Weights of a small GPT-style language model, trained from scratch on English Wikipedia.
Size: 11 layers, 6 heads of 32, MLP 448 GELU, 3.41M parameters.
Each number is 128 + 24 x the weight over its row's rms, rounded and kept within 0 to 255. Layers, rows and columns count from 0. Numbers have three digits each. The size before them is the row's rms in percent of the matrix's.

# layer 2 MLP down, 128x448, rms 0.236, rows 0-127, columns 336-391
103:134103151115130156130134134121141082126142119106128129117137129126138160169103127098117140162115104113126119153142121177128186144132168152142126138157162123114131126178
098:162142108145128130113146109135140105126142115156153138102133121107093079179153183108133142137101149127162087136112143141141115077174121118113134116130157109119146113154
099:133102089150131114142175141158157124083136095099159138132120139103179155137073131060139145114107173102168103129143146115143140169117146122167116149117126125136116126135
096:178149079114124154132136087136149095137117134147142095123122123109137080113109157134125104099111126134116101110140129116132125132148100144088150154099158116073113128082
109:161122113102188090131100182113080136114130113146125100108106111089135120143160158082114113133124134152131168135133161151108090158139114118158131142135170171122186138121
096:122115100112160072095102138118101126179083103124160120142114115146159099109083117173169104133136102130107126148135132179119087095088088153094146143138145176109175229152
105:177134177104161144129165156140163068131160134162111156138117133127111110108172128144134119147120133095077126128168085112133105124107122153133133121138119125174141100115
095:153127111105087105133120153122117145139127135154123127152125128122164116097174139120132153135140144106159176198138102174128159129123128130121166157137095161143107146118
092:084141159110192106125155106128110143138122124103110113157102132122116171181150120127103176108120124106131108099123147141116114164092158136123159121109160124121137067153
102:150093100089149113050145155140118131123173131108135101101129140104131165110099117090185161160137143165072100092141168167135136122101141127130125125141155143120152098157
093:180128142123181138134096140125150104122106160151162135114134122133119131101147107175145149089147126128123096124161140081116096119162116132133157097091139097170087129109
094:199127107124061104133132148133115116138097154107044173130154110114066121107105119118109107134114112119128106142104135181100130118138119150131143125118134184129131100118
096:128107134127070115142107140122131124153136131118138102125115129149107104059140144079152070128138148174061107139149167172123165152142156101161110091112133115147132150135
099:136103107118133095121125131149167121115146107111113111132116130153133134138088171162146172162080139123148105132158188158126134108120125140105084122124144120126125104127
111:129063080134098117164113166135104097141121091104124130153124128090108135133179121147152116152121136106142148119105140116128130161113152103121084042124041147121141142108
102:131160165162074136134123127116157150177122143117125118119113112163195099123138138149144148132146082138147134112149110133115099112141158109159122137091123123129142153128
104:115130109137137115148115135095107139179135101119129086076139112149170106174111121139086130148138126122135082119145095163117097114149117124099148165125136100117061138148
100:136125133108131121113138166144132150137124105135147099071129140103147133071096168065168130107095136149129189122131142103125106154146138153150107177107136166078127148096
098:119144118139069156111124142125148129135081129136145118164107126141127155104136144158107117149149131109124156128111178113124148107134135147146133133101145136114097077133
099:081088125102136104122098131134145145144097179110132167112126131111104151150152109140138140131115146110134112134152103173119135166158129083154105150118107099081152087116
105:119134121148119160138132114134100144144170159149135145098118142100110096159126164181124133112106084111140128132119127067146114160111134104094144131067189128149103111144
096:110108127128122164105124120141146130108155096131151115133156124131067129127108103094140146111092145116092160154115126156125129150143117119160096186125129148118142072150
099:152088109135129125135121150091089156100167147117159142131101109132097178114156107153119159164148131111113136145073092165126112101129095173131157150164103125102095117123
095:093147162139177087096097117125131107121129099094167193152102130113135129115151123130137157107148134161115107106147108123127121141138138103147133083154139128138133079144
117:113129144143137118142130111118112135117199125162113122123146122150101087126123104136151132130149084129154117143134138088126088109176117087143139155113162117096157148170
098:156134161119159145125112120142130143117101128142134146100136133111134102099127125120148133137107150139142153130133093146122148075149132165150119099095128123121162151157
094:166074130123155083129121133117091150174099144141145135170106115144108145155177128136134166128142133128127153096138133138138131136151152126121131083077150090124106118116
098:095139092174185111090131094137155119100113140154150083132113134123123105145138094126076106108136116095129148127119100105133136130108160081132151166099139117123153179106
106:164156105101187105149109119126112160187116112144174082137125132137101149144123089093125174158124143141132137123141104111140106147123130144123127153070141130157159128140
095:082127177149113149178126150145091132105098134169141091107095140095100104185134093132113159091126108122138154117122100134131151170084174115102136095114080128125118141169
097:118064112133132115081138161117116131156121157142093135124089131143139154138123148101157141130136103096142133150145125088119131132132155040089112141139122089093157120121
097:137130105097160133103107128127092110125143146109137150111129120134185119130105144091125139116138093116138131133187154120118074138100106158123121079097162115151121121157
088:105118151140118133104133142156105114126103144114155134165108137146115097136110075185134109078111124096153119171173141115140115152134170097112099170094158144121163162174
107:122153179148108159138124089125167094133116091138141103123163125083189137094069136106101107130128167172114112136092139137125155145175123137126122144134077159151129131117
102:143106098116105087138134179137120118119107192137117125123142141136164161126103139125155098126124180153150086169123117128152136120125157127143117188149138122125131125098
102:128124131126123111148128095134145120098124096157150104121134126196172164169150111128110105108129139128144101109102147124134122113124118142155134120165126111117113127179
101:145131113144151073155149124134169128105132114102117098139108124086090122152153135119119127118158141082104121127088120132130131078156153106103187114138148094118091106138
107:087102114116160109157124150143129115169094128140113154123109133148122124135189145158121152145109178126141131155126141116144107158181162093144147132137171150125125135140
103:157109170102132154096127168132124166097123147157113129115083129109115127117166103140129148140127142124149137147155093149132107123130139129164122106137118152136131127133
096:108095125125149104126148102150132146108129143102104153143166147119152143156133138151144087112092089112102138124158101092151115128115135081158103103173156087136111113121
101:137124150137150157144141106088119107200112118175160162121119111112135127161142139155092118135131097131136147156115128170117108112163105190110132097115114150135111128109
097:135139106134076151138116137123123128061150112154153150107129113132085128117167133132123124142125110129132074153106100151110099089114092098141108095171109198140141159125
112:156145134102141138125113130113126127155109129135103140112154118074106153089099156083125171102174165150105121102136155145130188090109124137146099092131123124100162130121
099:073146109126118151124152124158143157131109131139073062158129156122089113106147125146151119143147116114133094124112147121153155127140162154127137069133135120140134127139
095:155125102144104135153113085119121139106146154150078092105136117133122117111088128144114167117128108121080136173144151124123110110127110129147168114129172086172090150152
109:054145102143147111182144131144110152137124110131118115192117132173111109174169133148087141078136146098127139127125149172138089135097137117078104126126111134136097118109
100:125132133177148118097144130124151152093130121097113149134099134128110131094104104137107138123108135115161106123082111154140100131127131096121126097132117070107119081115
100:115144148109110128083168134146115114114109134102090116135108131117140131147115129176190136123099089155164146102125140176141108159128136085106132117127118104131191119137
092:103122168107121126101148170139161159184090118136123111134122127125147152136149083112116127141161171134126133129118166163126117097138149130119106154103115120119089099148
093:120139130100122154131114173116117110134133120164143178117162112120096141128149132138120132075171116173106114131131127111098127155165148059101129103112127132130109126141
092:144139126134095151144127104106129114129152176097140101157129115149133171154124124132101101133157125133098088097112133099117138099171088100144151118126079119149174164122
099:119133121139163180111115179108164115157110114114093118113134118100154116121141120130140132135170091134114117135131119141114145153110115164086128108053150161123157126102
098:157130177153121133167132128137107133122091128169112130159116142128154117137099157149133137139130103085124099127113096141133143107123124108129084132194114091110116163104
103:167113150146055150135121152116145080137120146107060102110157116140141091137137108149117089094134107131121137130096138097111173109127116148136130146142170155075138135123
111:161131108126101138069092068107109149168169164111150135115110116121172153122096120153114123113155112142116120139149136125120158112106117123102184157093104142113114096113
102:120115126108048104132093089131134152107098106147143138130142137122160112107106113148083142142125119166088122109123119138124173041136130127115172145155130138132107161116
099:163097102158154128110147137129092126106081104136151124149105135127134110173096144122158188132102134160107144115114146105149122135153142158118126148121174135113134162155
106:117117128107132211169119113118147092114135119141120131121120120110153135157143115112134105098100093128141123089132145050119157156117121155155102137083168107149103129106
100:136122104109123086090174096132126151064205140131106120128129126136124123122117156092153130106139117106120150114170115140137128196152157156189153140121148173141118133117
099:148129133108156128146112135143116122206117130095098163135121137123114160138128112114108137123108124136140139147121143107138103155171130123160160150119088105158128178125
104:064096067162127178157142084109064120143078112145118154131087113130101097167098109109114138128126164130118146093126130145114135082144118157123104082120089107098157190133
094:122123105128107189146131128108115170121135132135136130119116110104076128121152137116140135148093125131118140128125094107100114145161118171142177110114110097068125116120
093:102128139154136148145127061123089157104105123146135119085156129086137126162189116060150141121128151183085179105168098138123143138079112141119132123138121177118082107092
098:141130059126082207125086099123142089096107149145129142118151135160106159123113140180140142150120086127175094107103150145132137097115125120123176108181113134126123170122
099:127151187088110142133105147149125097149155158110065124081109126150162100130141097137121146107110123115110098131107107133128123061115161151124129095152136129155149116153
097:163085127139136127130154133137134121106204121145131155108129127137124108111153125146124096134141123122117105117097114093134126109115123096095097060109090117139127082153
098:097133179076040123171118127137128127159104133146088157076111126131100155136121164155111146141122138128139117084120133115122129176136076127112150140092080103127135120114
097:132168072124175165122126127139142190129121086153106144121120132144113123115124108150147181113133101153130142124139146124127137147150140166168124089136157121137153146141
096:136110114137162135106120135140172101048078129128148094103149129128108133141116120124116119145127160136114145126117092090143114142132153104121130163175152150108126159151
100:092131135167153121125109112125161103147117125160100119206101116142122140050141112119134143103096151155136123135138136083111141064139132091092075102107075143164153146117
100:082128117120158092151108124123109126162132117128075109103119129117089119141116107106145092102151117170175108123158128134121136144129133154143129151153152123188159159156
099:075131105165144112141173097142093121152126129130097147185149123127181125080119123122154139136135117121069110123158148112122130094133144141106112152182072137221120146116
098:152085164081160128111121104130141102115135150142132140115087126162169130083155159160098117099131095098114122144139112123117134125107145124114096137126150128081063086131
098:054130114125102144138167130154162139172078107156147107146115128150119135111096127141057134137133130139157115095104159133146139148124143113154140153141115151120118103138
102:143140136141083100135119152154138139125142112107160155174133145167137116099144137138132150141133103125172114151133142117136110083126134143059165096134127130126154109098
100:139126140104125183113139138123097157116142134150151126101153132113164164122129101104095074159153136124111132150146124124134128096138152100106131136069131157135101155085
094:117115137121136161140132094125137118140140126171186116174158132172142085132147126151164076144112139120101123120181130087135095117171108151122105109141155128175142142158
090:123109134121132152127162118119094107156134094138151126159132117170096130071134141166121099115100148107135152146147140175122142113123076169133109137110150114120135110075
097:085141124144133121113109117139103126105134123077147154099133124152145108165177112137143073185140091106109117116152131175133117123150116106158154142118101109116164086115
095:132133131151127150119136140129105146110153115151216169200112140119141104098132148141118114130135148141121131178119156112132155087145147123090113136095117066111111164118
099:117089110157124120123177111132125137069136168143138051129101123121121129119159118134082114152158116136127108125165152167124081139107109123157122149119161135140084103133
102:094124159120120158127203150119112137113098142079143150112155126113112090154094117119115179121114128170131138118111147130132194134112134107126147151110151123121110110173
101:133141158173084153130119081151156065124150153105132126156156134106143151127177122134164130137104144139108164143155129125139167137153148148104137205161130136109137132199
095:104118111176092175067145155114126073184061154092139123135123128129111137120137107112164143107063102120117110098137126140113119179090144107125112126155157078109132130118
101:141104113100168134174078142129137145112183150078133092097159128132098091163092165117134146166148129155086159072126136113124144157138092181133091134096098122132208125157
086:096103118132076122089148164127115139178154140138138122129109131146133134095185110180123095142125157124097119120114111143128110164166156116114116150135113119095154124154
098:107111131136126127143130119134140143078174110118056110135164142142117152114166079075106124153106170148140101137138095109142091099103162119159099166103130132174169160118
145:114152130125175104119183122154170112103109156164148174131118152131136114137151136146138120129106134102165123132125141134149142131153125128111097091131118110189130131144
097:128138176109122129122121104131128102132131139167198141108115129117129130114170139169119115103168125103140128123114115068131152069113134134069145190127143133117126148155
101:179104158102151121111102141120093131135153151149099124097170131137177101097153151170113113116095154129154108112135132135127148120115117103122109110118087159116106135099
095:109147091092147128139103151105160119164133150142081120095126112125166087110114105126129118115102152115104082130110105089114102131139114139158083154123134075169109090126
104:071137164131182102154146154126121106128130111127132162101153118106121105146122112118088103164116146138179152125096113133130168127133111157096150126122111125156146128103
105:137130134142072119130109081128143113175088092118052168108101124178163129092106116150136089101154106101122155151145096092128094066118124141119125136184055119111140137126
096:145128125146137135154119117117086091155101152093137165138133122123203151117146120178138126151148120130147135149124157143118128136169139144095164150145141140148124134119
094:145135072126087136127118095123093118104104107138166125176119117128119145083130169142148133159110103155143116143129105086118138134092104121129134110110136162110138135141
095:133113102123062140088092122120123153126151138162100137131110123150154134135117098108171135141137119112133131120132118119121176095133162128083089137154121172138110109130
099:145136127157110059090128147138135138106108075127090169170139137150155127131136149120134090147123134162133116160116128104137128152147114116125143121106103118131200098164
140:110132129125117096154117117128139096087110139128130106097115120168116115162107117186089145155151140174114119086135117132116128120141108129102135068117132128184171102124
101:119151144170151118134104139107135138175138147087099071100110117094107102127119139103114167087145151150113126115144114141109137131151145137139112137145138129159077173116
104:119156167135082161084128148131121127099129114108109134179144120112147087145119149099104146118141145144132166097149145121112152131123147098117116139138084135118094092111
093:148115175110163113099158133142154122109134165126111173122113131156110155125074152121105133095127109143163149134155171153136086146107138106146120147126137123125094150102
101:151121120135149103084159153134095165107132148127139126116135131110137152129055105076117089095146112129110129093151122098121130114144145095097126092113122158109147159131
104:110086177138123161137136157129119141095139166119080127138122125136119110131107133090136112157106175097143152148141131152126139113101119078113116137105154140097192168157
103:145108111123132115131152143147141158089147117107111097110127130090146127127151129157086071172081114108116140135159126155134121144123132149131144164113140144140088138133
103:167123124140119177118132119115130135105119152140095109110139124162154103121110163142156086131139132121138167150112134157121170127133132127146144160073110083145125138122
101:141111173089108055117146098104123140114082119117132099104111116137134076156123103098108130089129089147121133109131114150124129129107113127141133137113117130138219121166
090:177134085077140148125170091119146124116090125143114111168165127113148142108139152106136095107109090155125111119136167140146090088138153117115142135164140098152097156093
094:105098138166104132101114119139125141121163122096132099120126135116112117086107107150112108124104095116125151124130151168145175116132130164137119135117144123144122151159
098:146150128105127144128130140145129104117144151103145141114121136100112116100114113118141141143140168115152105116108130123134137115119095173112145209095106155112093141095
099:161130133136110080167130088122145188136140150117182117134150121116175123119120088186124145112095129111130109145123145104115098123148116173161143064165099134148123131149
095:085123106152106131144139138136130123150175169142169092142118135089110149101149124174095128150159118151161139110098125121142186158110172081136090128148132127137099110068
096:112125125137088092112103114120124106077089131144142125136144114151113096103066106145087143170113181144123155111154122108104138110147145128112134174085159174124148156101
092:148102138125157132124140169111130134135111100158131110139147118126108146090146154128148137190087139142092143148145144111110115170143142085105110132107119103099077154113
096:196118153129115151143116100127124131105120109114154109104134132117125125141088132113135169121135091121122117141120092133137129146117126159094149091070151140160103115157
100:142173122173112127090149126135133156100158131132108139123115131154139104121119098082137120134121142140140117155145133127127105148099109117142152086153125112109151156081
101:109111137159136188155152158143150128166120097135125073131115142128128141124075137134113110138142155115170109158099129140150133142175133122117121080176155132136134089121
103:127178102143136100157125150113131116122129112119091173132134121089104166139080116133096102136157084138125118137115147151123123138137107128137161119173083099170153132106
099:161117111148152118089109138102100100122117135114063108132100108086098094142135144096180116164096139117103151111121123117116149117125110119108132182148098136112139143151
098:136136131137142154138117110128106137100101123134155135157142129090129136120134139132126094104067145153105113116112099117127136132091118125091144089135130065164118136135
102:109113133111148096123137175100073118125121168102095083102107102171163127162135133118147124139104144134137151132155127103104078137164099099111097082110119158151166166149
102:186114092120085164102126166090098141140110128098123114112165101160173132136123116144144141137171093151125112119163095134108129155116163090133129114171089066114197155111
096:145139131135125068147138162137138119160136160167140127124114121136136098133146129104112146161133104148174110139123083135111131097155121084120127141151141124131131127084
096:149130150140105123148091121121097162092119102123134081113154126119154130165080161092111158132126142124145158111120140166113094151122132068114107120171134157113149100150
098:105128105134172100160120137129118161141109129119143137110131127097116109083107195113125153124161136155134117147115148185125135040129107149115145160119095189135108150111
099:148171163122143094149107116129136089144138124091097163132164126123113144099217126144104138104103161162097106136083172119131146129139107093139158109138169121142081133106
100:131134121155090131108146105122159102080068142151120108135163126107086141137147149110099140126121156106165109163123121134118127096139124144142142138085106147129114153125
101:162126152134148107088105108121135094084111108078127145085150122094094145144127100099140075150082107185124131190114124117129122141100116144153144125137117131166075145123
101:122100104146131080160137111103133149105168140137202086158136129144102131120116129112139102127085130143122114145108129128128110130088109085120108106141163148088113095122